Weights of a small GPT-style language model, trained from scratch on English Wikipedia.
Training: a variant of Adam for these matrices, 296M tokens, 8241 steps.
Each number is 128 + 32 x the weight over its row's rms, rounded and kept within 0 to 255. Layers, rows and columns count from 0. Numbers have three digits each. The size before them is the row's rms in percent of the matrix's.

# gate: layer 4 MLP gate, 768x224, rms 0.0885, rows 26-100, columns 56-111
# up: layer 4 MLP up, 768x224, rms 0.0898, rows 26-100, columns 56-111
# down: layer 4 MLP down (transposed), 768x224, rms 0.0916, rows 26-100, columns 56-111
gate26 103:152117131124128139183106158146125120131122191126148092147063122134059113133138175116169155145127090118080109108129105148180109076103187138124122162171123129164186124144
up26 103:137116174198122122096128110043134087147162104143115221147125112155155109138077135151149134134133151137184159162143151098130144087133171098146088164148108130177125143115
down26 099:113088227110136074047132145075109183143156154138149099081109136148122107142089149105151126139103143156133121127138191093119142123068116123165096085124090104087109130107
gate27 105:111145146112111184147134101134164184165152112155105117120159129153156084104097168131142135139132103138146134136183094169109131081102071117078108102095153172157120095154
up27 101:072134091126090127134099147125157115107128150176132162153132093114140126137157163137108094143146093168121141139164064060183107162107105071123137169056112101105126043160
down27 099:136152162137111125167115126161154025110101121148072100114122118110142094206116123097097115144099141099123150121114137129124145177112154147133118101121149099167116147071
gate28 104:114167128112165091125165091218099095149118133121076111126131122150117155189113098176134183115182079090114117085149116086135110130101101144096176093166163156153129143159
up28 106:104159153107128170102126133108186147134155140156149102143181113064108138133212134111108085068099136139135082120097108147085096175059144124160173159102137085103108112166
down28 144:121110130120125123103139147151123231131135116100126110123121125096112116136149136131255105114134146140157136113107125146126125157129107125150137122102124123122131105139
gate29 087:127143153141079116084100202172101133207137133145166124117143137199163108179125102076156110138192109163127163141151179170136085134104121166136170134145129154090176063165
up29 107:118116176147224116131086127135108135125065114126130143086146144125176124112104090141074159165078127063125184163129177152160123136115147191139149106178064137161114107177
down29 096:170141100140215121147116109098123147128092142126053118148068088144155110146082108102185108149101114015143083141120150109143137122129156139163131170105138133148066104156
gate30 100:137152081105088113146162165186192146159128174120138141149127140183132109112133139073183121151148137178139130099081082157173083094214117133129151090143132151145093071176
up30 097:185118097099086070124155143146106167154107053178099103113115121141106104207125124121154181134081094133145162097113131094199089077108136079098113165115167151095152140116
down30 097:129080156075111131100137140129063141136114105104133114164166137101091113120084208142124098113145136139081158110131148119169128126107108152103088196200124175070161064097
gate31 101:094142096152118110106140148151031147159147207151147105159131155165097137168145169120099041093116104166072139122207133141129115097180104108141120138137100078115127135144
up31 098:129149140151153142097120098178144097140164072121127087131086134161108144129122175119096141142116120136136126111120137147035119107095151141143157119063113195134148168114
down31 090:117088146140112149127179187100158185085070104149173111155121114126084134136108126137125127133108154108130088110142128096119128141095090100110129109152129174108081166169
gate32 095:101179187101122066125120107181085090185105090141162118114166215147088162142138102153188150170121097140164147133134100103133097107115110154122162140121177128122104078132
up32 104:124148180138117106120102170120151178150120128121124118148111104182151071128113176107147136090191115164161117055099097055152150102133101119066084129124114135164153161143
down32 102:120182147083125088148159131101108130160113100136107126137123107098112118123090101156081140061129103152121145101101114076125141134072149186089154147171153093080126120137
gate33 101:168143136101081124155131120170136125192151148120126045145080146126141142203118132045160086149162119216115121129138102161160130130086168136091181201106087135091134115160
up33 102:122092167182138138158115152077171051093107132185116148162130120150107194096133094194144131176128126124126162135081157109150120126171168166127128178135145150185176158046
down33 096:125169173129077141124120104146147098113131103137092197110120066174107135106115193175111071090130118164179165146107146118145074141136161137122098094102116062105151137090
gate34 103:207158100222098158167129165135094180167100193141063175110154109152101104091107178135109087141159142172078080101142132147129103138147087114124141087136137105092082087101
up34 098:175166143179156159126137149172140133141144133090091179137129137142145106108147030166167212191133154174119117183117175146144099126188121137126123167131126121104100142148
down34 097:137136109126061130126147102092133057143178104138172151123102170128088101155120168080057159131142162123153108134152146092147145088128106149161126163126168163112158124116
gate35 094:134177090123069093104163167168090155134185128108158165188145130141076127138065186131138147092125100101125117061130111145140126109078116103075178176054128086114101119210
up35 092:085077112160155123144146143150120098148191150091200129149099120130099078131113144146117079119186111110110097101143195105105116081133111147093179130112122110155120094159
down35 093:135098124139103169133163154124083098141129107102115102128125154104141137127076126179045191163147130096121093141146199151140128138094074213141140128128137123102075175165
gate36 103:129140155124087190110137106115106135111109112087081128108149119077118125177199118096176122172089151132125150134137149071120122101159137132077161130100150163052090134113
up36 096:102109105060173154094170075113106139118120112118108165167086156145133128064060154152156077165100110185180182164179072082153136127149126139122111106117156137099136145110
down36 095:202145112150119158166167160220081115154135177118159155097132119116158182108152128129092162096130123168113089173150133110150174118090157110128124192148133128044148099132
gate37 102:145166138118119121105122094159170189117098100161104138201143136183102188193122074099131144166191094116171176100099148081107127104074140175106141097117141107093181113083
up37 102:146093167158181128100100182123194168132079152133102092156178134117146144104201202079119123136154129111154143100135110104156137119169110120141064137068150178068099112133
down37 098:150161093138150192161174106149191127097175170134097150112123109154060132093125141064117120129136113144199185151109124143140119138105112139075162083068139130174124152102
gate38 101:145171105085131131153155130151193096093097142108112058053063201148165121059090111117133111114120192082113127141089077163117140123096155153134111130107132094103090140068
up38 098:156098129110183141059113102065115109116183143111101130171122066080164154151143153149157148133113077153106156163172145113151118095132111144136153062120111164136152083095
down38 092:095171090105123104126116114142139122106102121144143171159109155101145206162140119130163148099126084072184174148136166078160052100125163126134139122166163172125062172092
gate39 100:127177126152089111134153068128113110102103174164122105093136144150063147138116101149060142118153162130132169084155135118114140175165085127171124102133200139112164148112
up39 095:123149092124194164169119177152153131146114182083087122075057143154137134129152071122181138071177151130154141134140101135207160128146119114135155095099158120078176125080
down39 093:157163062140127104131131120093116147114033113137084170193128117150129134157076146083155170123107117158179117131115160057192125154091084157105046155106082136149123170098
gate40 102:148117080194104088075153200076140134143116125150114183126139146153156135127125157153166161095112147142138142170104126174139127127126116122101045116108104167133142089132
up40 101:107157099144171115122094191166141105119116091160083096099104151128117114118128133130110109206110158110126080142129197143084069093088139144103148133170169125148134100103
down40 108:142145144205136127137139137158144026139086115134106176053144156130108142110134110096054158135123085057142129160156145179133174094115116114129042091172166166156138101119
gate41 100:171164126093125106075114216157161133088127065095120148126153140176117156131164175116079149108150170129104138131142150153180094147119116169122143145139110100163133104204
up41 100:183096111183158082124106148108153167125077129099083113149144158141111115070136100149117164160179116117175178181167070168155148156067049109112079162145122098167133092172
down41 098:140105101140171179117154164152139105125134134159116147111117156086146139139159092089077110087103135053156124162098159133155153173210084149128098125113117139178134151127
gate42 102:161136111110103100073069118103111127108111157093157219153160124170078132140109149105118110143173139148194195118107097131124107089170120078124119178146104114099080081142
up42 102:132089169113123106120137142125112174141113157136196109150118087127100145120142192140172138138105110118171119140184143099111126150137189136142111149119144091138187093132
down42 098:063157135136130130126124110200084179107114097141086146126148138130111064156178140110137084142097149181142105150094088127099111150113107129132118128124103135124083124099
gate43 111:127119117110141166167121134130108142191146146152112132133145092138109151136094075101076172144133111109169178111077136119064146130094182150117147140132165083118131185154
up43 111:136125152144125097129115141118141121112134161206106097140151122150115108117145132137115121125117093091139156100127132125131141185096125199109099108144182108144081182132
down43 106:120134122121105140109092142097161100197179146150086088087151122147196139136184068136104156133132127157065146121122101080130169168146100165204129123114112132141140126104
gate44 101:114148129148118156135150172145135092165092117147186179166131107136154200168091150144140120082157153137160125093106058065154121127127164135134099097188136136133104139110
up44 098:153121063094097135099112120131148122161134193147129154127166090127083134139162114157150129119127140137156081148109087093174135121093114126172136149160173139091149113130
down44 095:132118133157075155142182121068110165080131109092078148180141072081058115185136141099138110074142123116137107092090088131138102118076110139059147143099100182165154127164
gate45 105:159122106157108100106104141193143125140095183131125158121173124158177153180127151113121106126100112193146068147100155098073113125118122128070126171144114147109120093122
up45 106:180122093119117175067105139175119110093118142136106149182136144158157137110164149153119208088118146123176130113104122143105115102140128105104147151104128174129127176114
down45 100:166147129164132100165129096161091155119195142159136114098128131136100105119098199132115099085091134141104106123159130106117211117194100153068090106149175054112132117167
gate46 095:095096151136140085128111125111056109090129099179113095080080115144083102128099142111130152086118168133152158067107106127126104088095054129118136164115135153127144106181
up46 093:156131086193127154151180112102172140131099130136199128095139103137179162105111137221142153149128109098143148077101098091142123052064125153073102137103139149108141120092
down46 093:151096110092110158081184119166165107100143088133134121086121151143158139151178121109178179103139098101127102121176121225158123122130101068113166160130165091103096104160
gate47 102:125132115109116104135123173120125144119122108102153122127146154175169104173181147126129192078150100192159143157151196139140047094109123122113149212097145130117120046123
up47 104:124143162148104188078114161144158089135156134149085124158179152112096156109119120143168150164152164081120100068075098180109133134098113135093108124149172141097088109095
down47 097:102181106090062120170148166121118046141146065120161122068143122158111151134168151161085118052131103152160067115125104167122157119129112147085074101127118133098068146131
gate48 103:148128139166042165140105183138135121116174173110198141160119099140141168140164183101153136074169149126168116130122143119101102109117126174109114176183129169124198122087
up48 100:161123120151182117137184123161136110142117159176186087115207165078171104185149134152134181198165167104118094073158091102126104093130111070194139136123061108099102140150
down48 096:117144105103099130112179135142131159210103135116149132082138124183159132078136131199098153162130143137163141109108127151143148100101198171163141141141161113144051104127
gate49 092:101164178167091109120152108150082129183223179132119115091143188108119117150102182143174104126138148128161132109103157117057099163163137127130111186136171134072120210095
up49 095:063085099127126126141116160098133214101098136150161092102105198118060143117114090109131098120108161130173193138099189111188064161180078112127100103103119186078129165102
down49 094:126102142089127072182143082220126172130147051140129111119139163136129150091116111137025110138125118111185137096102158126096124105142101156158084096121139124042067139144
gate50 104:150093083164117090115116188145127165130100161106069156159089148175057093110149118174164116100123122069138135138148094131095144077123128177127190135135142108072111101084
up50 101:168109150080154149108105102096096170117093159137129069100103137107109149095135090150143139209100145145131065169194067136158093122143159129137091100118058109173133118124
down50 102:144090144138133132081147121138115200101124106111104134162154137099132099100130063122178146115153102128146084147131106148104124102182101176135118132080136152156142089111
gate51 095:127120126148116025130096077170163104137088101122151089140124141124111126144124176128102100053147157116054121138148158162105094096118119091092140140053063168127174156171
up51 091:164112107150094109072111153121150151117119162086146108118163172110110176132184120135112088111136100098098121123158128148184133084152108074153101103135138175096079172114
down51 089:167138082088157139063130099131117173179162082102127107130153136097155100167081156160138130152085115134101118207137092028096124067050160125111158090097113178135096076155
gate52 105:078139138114157119104134118154121125145110151115133154117131194129124094208166152173145094075165137188194101102090156075110153107122115184096120107132132095142138119144
up52 118:164128116169137038013097125167075124164122173220163095200117130118192094124139084131103097105099127119083093171129141154097103098163124174184113100073109127110146165129
down52 107:206203083151171067056119119092110078187138151166177138081142186131157134141140088095070133133166168107093131137094155128150085134178150116119132150139106086138124152092
gate53 102:136177144185041124067111152146132110144127161149112187158170134133085125136112128101187089075137102170181159107108106088102079120145122051113115119169119189105167107142
up53 098:134122130110143149166118147088139154040121164097169144113167134087067132143091123145159124177117150096072119125108073130087143133055135159163136103131074090167221108119
down53 094:139145160197144131128089133124103128149168173126113150156165127138120165143140117142156110075122102164176090144087109102155100141160094122036138103151097148087134083129
gate54 091:152112116132127201153101133198171088122060136164155074110123169162086162131122120111155126067145124101156086100171129135082162103151134067061072157181181093077159190080
up54 091:134118120129093124211095121137130101121084130145168165111126082150137122128105052108126106075143122106082152161088181084129128107095156130140099116116072104121115098190
down54 089:110128065130224185139129160148126164139128151077119096135176096152144138146176107137124126193081117107143139157143082119127148130117116139085141147111190154122108153085
gate55 099:175158107119117138108127129134127122158165116139126131173118158120126162081105125143102160087131098125134105139076213133110099171089169164108118134124185160099108167138
up55 098:166124112115145059112116127096104145142130153130173151121128148149158131146091081099157164115100123077105066173083186134175139205139126203060164136148155088131133125119
down55 094:109128095139140131167122071112152088103104109112076113172112103072124113089114175170107101117145105145168100184150115135112162112106111130098079115169151185134153119078
gate56 098:134108168160101166150109172178126146126146110144130070127123125176116161180136137160115151150214087159180146097093152136163146073085170119185213133067121140136208121120
up56 100:141153170133154095145125153198136162129120060172099119132140136142128095119141191158155113148168097187138182103135149126105110148075136075127170117034129150107141140134
down56 092:154101141106138148083141165124119111120124121146204101099064133170149238179054134114110109153135114068097111137138086129132121041133155142183121135086161174152057157110
gate57 098:114150151148117142145145142089110109110096145138152130129150168136129176141158125192146174143123129175132143141204147121159145043200128085144112150130091082151074131154
up57 093:105161098099099073168141104122064096112164124139137133138141127179164166149152129147189176129134110149096103117121143113139207126105115174043125116153152098173120159138
down57 089:127098114109121188150170091147126087100170139128137119132132062134121118060122116123089160118141123102129135110112115139216087098180147136155133153110127121119215105119
gate58 098:144150133106095116160162108140128116129156132112189187102061214132130121123147086157114180139162164130071090158144151125108095126073165147102104132155142209062130184141
up58 097:126077168109128128082104103102161111125131058149144154093111127146102123137121169156124117148115123142133115116129109062136099167131097196180130195119167127144147104151
down58 096:152079147161113112068036098104133192122103168179138150150120085146059136078123108106092126080122109118102141132119071120155163107113174167156207166115090122160139116108
gate59 102:093157176145058070152145181157189191133078209109117119138201094145147113099133155068134149131119087114154129130120156139106158125110129108108126133161203124123141158107
up59 109:101162146097146127104141177147133150162160120067061107118176145141082124094123098085092037172169117129116190133157144160086114116093164147152092161168130071173126107138
down59 115:130138124122121134079150145138112137186095099110143093115167130145083181101111120068027158170125091141060164092086148114169120114108117115140149134138165140165098112125
gate60 096:057107139092143127135130159149104108166144131180185110122099144163157134157159117087124093145140129156096087093174187092160080118147074139092103123116121132069100105119
up60 094:140093126152186073189126097115070124159163107102089142072122135139138159163156088184183153151134096133118124135107087138083108080161107102170074097200147172106126138120
down60 092:168151111163113135170115121188134082098179072113118144127133162118074170102099102157081132116062097098117114112072153159140141050146111195151079136128115122142149133117
gate61 098:083153101126085145145109100117114111132159118124108100135140154100108104098188162161149098074098108070151125074119066144175149157142135112092137127101133103060148174126
up61 094:096131141116091134124088163128147082078051107189117119236071139066098127097149161094173077130088122147154131150161118122133173177141163109086089098102111099109113160137
down61 154:117122125137136114124139126136130035144141103117097125145136159107115114128120127135000120142119117132119132136142121138112115116135117129133119132126120117122116150109
gate62 096:193155094152091121114141133101166120160083110152151150133109134139147169141139128166111160110152209145152172081155146059096101122102096125130141173132134149119230138163
up62 100:136124173117138096106116127077115082113087109142084182073123212099167139157128101164122150081116180150136097122169115087128120143104111176190128127066159195143112122066
down62 094:095129111113110145153158124105114107147052146172140092131215147061105183097077121129108163154160142131124166114188127121136121133145126199124198141113133135102163089165
gate63 096:142111171112111130072110114158074167127177143185126174120130143130151127095090109063159136157128082202142175128136083143095054143114066091185144104114108105117166142078
up63 094:110105107080152127064115112177106086126122123113069148170130135114111124135097099014172151144105138122118205119232168103140134198139193089115134107139111142122134103159
down63 092:124123115166106126095132147195075180125134181116146178109109092123096130145126111115176162168110081082155136153102098111170137094190147122148134055068135198161087169111
gate64 093:122103118141067126097160143118055125133132248089168146172098123103119142116094142098157151117129087092184160120113086107172145109179160085178088179091177171145141150171
up64 094:048134121129155118089156114114149186111152104119125172157104139118119151167093141170162130135153127086125126049108099072155128109105089142142143136105092113133080137163
down64 090:152127135152073136128074138119144160112131190145168120112141141118165138102082097124205085138142092192099127154141111208049084109161091131146145152112091134132194060173
gate65 100:150132087150122077110153156138106137162093139112097088125113108109087158116185114110087125088134119167058132151099117141102090112159110149053140116074164110098136163123
up65 098:048073129146141105156167147158077093115153174126131109143122152093143146175094101172140174144157193069123090155133115170142171094098117151179100147163180151114176158147
down65 094:129192129099111102140122066148113036160141127147068108066135140188122140200135093068106142140124164093134104175164150097110122124094105142175105098087155125089148155187
gate66 099:107114083143119046137140152142127155165087130101119154169092151123136139144098119126106117105150185152105060140113094103155138105129090104091133132132142131182123129117
up66 094:153142150129123139144108093163182183192128153154047099079144144123098114120127150116213132132065167143141143176160126176103148066117196112076162120222116132104163155054
down66 090:147094106144077139133068100148171116125106095089126164103110107125089077107117157134093115120147097144111135087102146129164120103135102161075136063196143195118103171181
gate67 097:136106183157148102138144141152123168141128137110100142092172170168158170155197107097128145119198082159149077136161152108113140110086153144133109149122115124158175192127
up67 101:104149072148080151158112140095151095144120219127138134126063082134136080153101145074141113157149097143124150076134116132096102132156155075067194126083116119067065112145
down67 096:121127120107147117157155122168101102128153098159124096063139202098158126172118107154160128161156130155112161107183043085086086115093140106145161143093146167113194075129
gate68 103:140099170120153114159147193175100127123114118120151090101135155103098108157120170133093151122101167134104132136149175154162111143107161166117127114114146102153161129090
up68 096:139141141080140148147166173115123152058107127146133083144113091141100080141112170119119134105106163151129096136109154139086144169141115108165127104124105091105122160109
down68 102:133081189081099129128125116127115028158125131148130149140152084109099167152194180207064164053102085166139117107095095160143077185144112137136148185170198117116148127183
gate69 100:104104096148115157140162111155128142152049159147130198120122164134108147112159128156139109098134183145134127109144167163200123156149085149117114098130141137131125091150
up69 097:118115105129125081063155095098128146141088172131124114127129027133107106100091165061091121172128134120107161134127135137103173109139102118180083160168134081139154069117
down69 094:131084119077134100181117140158158167089139090160105074170116081156088129092127059141142142138132108115132133123169128100114136140108125146075132105140154108201119078110
gate70 102:185159130092078147090144156153147082154152123119192126125167082175159143135105136162136151114173120142129110101140087159234161133178139171143138135095131132111124102107
up70 098:099207109156140166156137118174141130139132125180122088133146075132103147139125121133154179050128130106105108098185131139171214117130096172087103128166114122108043068090
down70 095:119084113130164123163170167110132115104139113133125125076139134151136118097131159131095105195080107121170160143129109062120101067104144157163140110179102112160111140130
gate71 106:130124151114114125127117085063089131202151119112145140125105147154148101138171102130088052086114122121130150133131195064172070147174092149094163129078189088126173090183
up71 101:144137136176139095165135099138129156114204149142185123098098116120110108135113108207152125134108182089121132085078070127082171087185104135145190149142079089136083141123
down71 095:173137142137097107106232161146159124106115183102178072106137105133115107167080180111101125109118164214170137101120070173155130092119110082075115138136073132060075166118
gate72 101:142116184112151086076167156124128122156143174103121160157140140154084096131142092129137163111131117156144123057073093157154103111134129134112114144125195125061138124155
up72 102:081119169093124071146095106140078133158093083138190130136165141151104079147134136147168159110109148166068124076136108195152126100086119124125081149121174111067112102149
down72 103:132119114201119148084078105144085159108146167067139174123119199142144145148109170130172181173108144161127125164198123159206146092176092106098146142139092128085115124109
gate73 100:088142120063104151146166173176116173122107177113143143110110144161176166195197148162146040144164091158097099157142094090109136126176124136189161136110112104143125160157
up73 099:122145147119102156060140114097090142110092162098130193118097184126099092170183121065134078203132151127083119092115174099103109166121146100185170127100137151094136164109
down73 104:142157116130116143126165103112155096130120116172074160124113114130172136180117153146033101123122134117102119135125138117132150104078136131132147081149150084118073196100
gate74 093:087174137094128198120104169087072153136147148127113120112147163140079138114154113134160125076120156160111112093168170180136076124109123122170121123110183112155171129143
up74 097:124170189095102105172143145107172127185158128102121191080111144134107116101114069169140130169119198166148113097088083089135138182108099153141184200102138082068169103205
down74 094:167154140083174144134168085169088164119143191085133148077131112106102129108139115171076084106098156121137146142129124143066112172100147134186165129112173183115087154119
gate75 104:134133201070085123142138130149051102166146139120127090140099117161102132133127169194126093144133101150184135154083166159097127113129150163180094176126158049196171155085
up75 100:082101102070158080102148127172066149114080190126113110086143142140106122137102070148125111125091144184153142104105200093138089093113121101130103168130181114157178166134
down75 100:149153084145059109123107155182160115113121141154181161120130161135044137151159198114093059096115130091148116177130154205054190166105090130139169158058142105139129135113
gate76 099:114125102128129141133129168157153132112129181122129109129166186146092187214138120174145072143130094163113169102135112114166137084125134195122090147144104128020125167139
up76 095:133169137178128119142136094121197102165147094137164165142127155135142090111111099140105143113074128120124141155133139156167155161082085105085127067161120102086120109095
down76 093:185169087107164081130153166167117166134119156132098079099112135148087109091159158099174114099093168175117148093144123132092129152158100102126124114146129114154141108087
gate77 100:199162222131152113134154078196106185163094091126143130133139137204139128118171081195118120118146123128120139114120110130103156045116127094095176204127110117119157109129
up77 096:110110057134104139127128151151078171125119129154144146161150059117079094138161156112192098136131178180096076125157093097069138155145151130135124134147083175149167094117
down77 091:134157127171075130130160083117185120141108082108125118132133126080115121130130058064152193080188147140128101071178136148138113141169128089117097134109153142141060158157
gate78 091:133125115091141113127117118148078181142142148185118123050114197120154122130137153145139084108130120151099143097089157127158109111140128147121130118125140144109133171096
up78 087:146168136107155158102116139109173115132100159103090101236111149152068142183150095120158217174118133089113142126155141179139162166179134126113142116210092119154108119143
down78 098:125121227139117138136127096128117121152092137118101108168138128147163092163121129141191114127127100161127127122179086167162105151185146113134153148110076166120108069123
gate79 100:152107103145063130149167129157163137143175152159141130184099146224147195114125143158128127112130119160159147044196103094092046166112146143120142181134110118131151136139
up79 102:099174125110150104115084161129116172153129085154070178157211151149116143120139120128147102133114117123097108178059078105123199058124126162086151082121166117105131114115
down79 106:131135122118097098115089111080150172117144101144080126133179097104139121110141146140082110132138163106142203134126089087065094072078100148114145140158123128094161147125
gate80 096:136135118076078112088135115127113178134094119135135092144137156130140170124104142121166186132179117149098098108135174109139159094129090073124156177146178118063193155189
up80 100:174057111113107145115170131086109148130132186093132113101134074106128090100087112114135142154035103153126113130114169128179137127172092109205085157180118090117067164084
down80 104:137117115183173118127120140146155133133109086129158089097108065148145123119110141129255124072113147109137140134150110105121081106121104111103139150114120175114140096108
gate81 105:147157106118095103116177121159120156134114128162083137132174157190106137131125153125131154127149155137154122103107137085135071159148121123097126150107119152136137105137
up81 106:134124098079079094106099127120135145119153103199095090163148196104135143115122152151071116116095197116255125129126080118130121109186091169144143126155155146146126153139
down81 098:133119118077112119151116149019133150116136125112129166122126094126084173182129102132167122171128132114217111106149041033074109138113108127121104146146159148107152125134
gate82 104:188124145099145081172133153138118106122061170090095169120100163159139188146168107156073091118104116119164162127146206127113109169106119122152161148145072128153114125141
up82 103:151111124166175232110111133124176135105122143144160126121156176118117140120153088138085149154135104174127131168164107154114083119121091128182168109087093124127108082084
down82 099:061122127124134109078111155162055107119118082106188130091149132101172169143142182127056136137148104142107114142143165175117110097085093114143102164150113120071095152106
gate83 095:097155115144150149153172149140130125130208128149162070121123117183114169131128136143153117124151206140085134167101121148134123141133128209056088144131142162117132113119
up83 097:138106098163131118118145098142145129153124100088071125160156152155115157117123146139191104117091156067147165134153123121181075096170092114160083137073149136114125087147
down83 093:126112197092153096113117130113160127129073125197110170136156127129157159155110099162151110112104050111195188108107092101133122119129125117117176129134144102078120119128
gate84 097:168092165152120036177194205122126078136170166121118136099109102180128106171206229167137112121210183127118100138120204146101143175103186125127144103144087109163125186158
up84 100:075149130101153154127143125134111057098141142127123127165059166099171127147143135030132064140121097108153134111133117103180128122148212151142163125090142108140093074110
down84 098:121121109102112144132087129131113141207107149159148111125065114091139086098182093134220101142154123135142254153130154099152070147174115135135114178179151167132168101116
gate85 095:108190169112101118162161152131084107154111152113167160126159157150078116116196187171172073152160135149161142086073103135127121082163145178071126155137150149124090124138
up85 101:156134129126170128129145120110143089125129153123087126120139108097175149126073118070144115145164118162142093159176144094135138138038104084113171107167131156143153130160
down85 092:133147130168094098132147097135160149166129094096158081135162073126106110147160111140171092136134145090114092150103099096098116112077108136135193136105077156113097138092
gate86 112:083162129156091109184114149184119116153150130153115162143163115175129157115155108108122107122137142119173091096136166097081153130140155111162168209198095072112107132104
up86 106:193123129097227138126115125061146181097181119113115072137162146174111083138142122067156170074185109116155111089136119143138140148073172141144128110114166132120137130147
down86 104:090175150088141130152096156100095176124132116160121148152135123122071100128155093166156088152120110177156227133132163147183162141109160152166133142152124129171131085122
gate87 097:134131096119026156127052206156099092157108150129104129126179119129106127193137169124171127139168179144123141122120138192199144147139161131142084092138127127133130123136
up87 107:096170106067138060105165112171121167144139121167176098204107185096109123157137133159122045138179084159097150157156194096086080150150181133147175085140116126140137145104
down87 099:118154108138059132149123169215096103161176124109160148155147158177094121170125143125117092112122120128120120096139179141161095156108089121126100169112110146154114119123
gate88 095:157192073143107130124078136153114127106142114140178174088174225111098149152110107168176155149168129120121134161115183128123123103156151082141199158170167134139115102154
up88 095:153146094140141137131151091121174106120123095187113085111106142086060122080127150106033138144196054099124133147119153127117117165119107105123134152130113159158147167122
down88 104:132126093098084096091101156139145057128084122160112135075122108110157136132106077139003137087122122120117122179141168161147126135135104127090096134128122107138141108152
gate89 099:141164151173063137167144106161112181124143068172135131085163210123186091188197133101149131102128114120098088137134167141121113095110141146119127146118139105092135157128
up89 096:121111151154108075117136093080144151114147103152191138090148101133134164178110127140135066115134202172107104150185115100149160190084104163147080170124146176133182171173
down89 095:141109143103128117126155116135098215112135152159133129123142105148139157145122108123164134122085073165179119155135084132174104125126040145034132117152119176072120123192
gate90 106:158169166144159102112116167141181151135130119192105087123119089198138107135107115133154164127126145133074036103168182100155176103129084093058150163145155201079108112186
up90 108:124153167107167088163078058148150067108097131162112123111152134118143111159142126098136078135086135076114061077193088145115206095114101088158081135115146102132119153148
down90 106:095120127151168153137129153094137182129123111162101152125137117147137094118160065148181130111193120141166177172164153095159177119114119130158168131083102148130094101139
gate91 099:114143154180135106101118160173172108174171178179178099123102113128080076071177123120129139106153141131091143088213188083133102136137129179132099150092116171071107194112
up91 100:143117138160112151216053154173091125076178136111119125128140158129132160139128130136159126151160157122124149128163136139174146121131125080087134139165138052115099154109
down91 096:108143144142152099134158125158134088107143146178113141096126084148111101104154103134076117164150109085139195164145150135135142161146143077165150181117111144096061225146
gate92 105:106098101120103130106141191111124109125083191114151160074110164161143153111161114116113174129112111131129182095111104123183118094213161117100163116112138103141153156174
up92 099:113079174147094120119145145166122132119197093096108074142123136127129134100179076179112098120140138126089093100108066196147149164131131144139133069128130108097088126132
down92 094:131096095097099123144117130144103112119138128129153109146101156125104140129087127110158118118138115062127089137086116111061178099120092199078132037110093105117134116146
gate93 100:102174122180116094145093142103152167125165181076193126150094186196182102166164177168140129164209129142187161194169153108122145047135122123135133112131087107166112030171
up93 101:077138084092080170152126110143034138122075105097060159113130164138121130198166067120155122136175084133139059151122102185126133087135152116099124103195109161157137104125
down93 099:173124120101165111116126106128106089167204155110176136125107148150142123129150092145093167139140120110161162143124133123131121153180104109100130147117108093114185050113
gate94 102:163130119097149089116109138157105123143160100139141082105215094154172139144091170122160136052114178129106106125106075100140088077142179108153141160141127072124096129112
up94 101:132085166099106213145122141144121130149144076101103106083110158179177116158165209123215098111118143089070144122101160155176139129105086150167166134114141098118137085104
down94 101:163151127098149142125155096147142059104082124119123157125164148102221103126136166105028138106141168191167091108174125116113161098135115090179122083095077135083135114099
gate95 098:145149093081139105117116095127150187153075129135107105154125164152104170123138128085146140095108144147108101071147119142120147125115099115093059109139136140084096120180
up95 094:129106119112091111150124145148092138127171186129128111148151132137173125185078141116137088101127126152126106099138139161134108089198117123159094068188152131118137161145
down95 095:152103136071077129106137190101147142158127124161117138147182153084110115151103092152140207176159139199106179134096155179133078112133132144149146086148134144163187107106
gate96 100:143141122072112138137139156158138064159125132115178180155106159113163022141158171123132092070146150083128143141130131095147103135083056111119165125129042101138135099135
up96 097:143178093174127039188153113121102103166136104107141161133151132125157112153108176134118136091125111180135134168116093118087172110180154152174139143137061101128115111151
down96 106:122139104141137088105135163116149025115121168089102089066104137098144112114159113121032151146120139125114120114115157174146147130110108163185139119149142109108199136170
gate97 099:132102104091153107100092070214152108159173126108096088191140122122127071150109146119061174125117158129146094147119153132138161129103109187152118097096132141127153105153
up97 094:144130200129140111173091158114141137165180154104160161129173142151182163154135085146173118133165084140074146109113095167171106181127134134125112141125113148148097136111
down97 096:122140154097151126151135142111178137094083123050153066133112152160099069098115136112044083114110202131113127135151097107177110097075164122094194215114170113092129078125
gate98 095:111092174180153126133110127146129166115130171195154094218114101129120137112136153129157134155151119152147142162201138171123142133195105148106104119080108158123132092142
up98 097:132123165171110168143143141074112067144173069054124160101111135154138106142145163143131119104163139030105050106068127142118140084103152150136092070161161118113122212069
down98 096:125068147137138108110136120111142186133086100158105113150082107086126159118125126088198141183113079145138103109141072108073161111152132167122144142139132152122095148103
gate99 108:109105152103101163075095099176110124146149070075075109181122143200139073101154153102157098145160121186184149121118099132129130137099114070117124135062132121141147071052
up99 107:118165089090135153143084132186109138125144060139121099102034139110141095087087141085187116183143146141174158127148141124113202108098167139140099109098174140049089111082
down99 104:113147117090112147115077135157087096101094141117107125080098104104190169107139125112138114121127100091111045149053164124120076128148130123110152125074121101117111176048
gate100 105:160124086112117161115156150111153119146168189157142123147137160168146096117106106124110102068158162160145134117113167162182129089101133157156095138120163167109149162140
up100 101:146148102082084158128170130158161160091140148136143157123162186103106126148082133108144110118078186112108148100150055158141141037057178152172137151120095178122164169106
down100 096:135145104100140122114154170108150126158173103188084113185095130087087161141110073111178120049133164118104125107139147131134173149147159140114128127155125145100120132104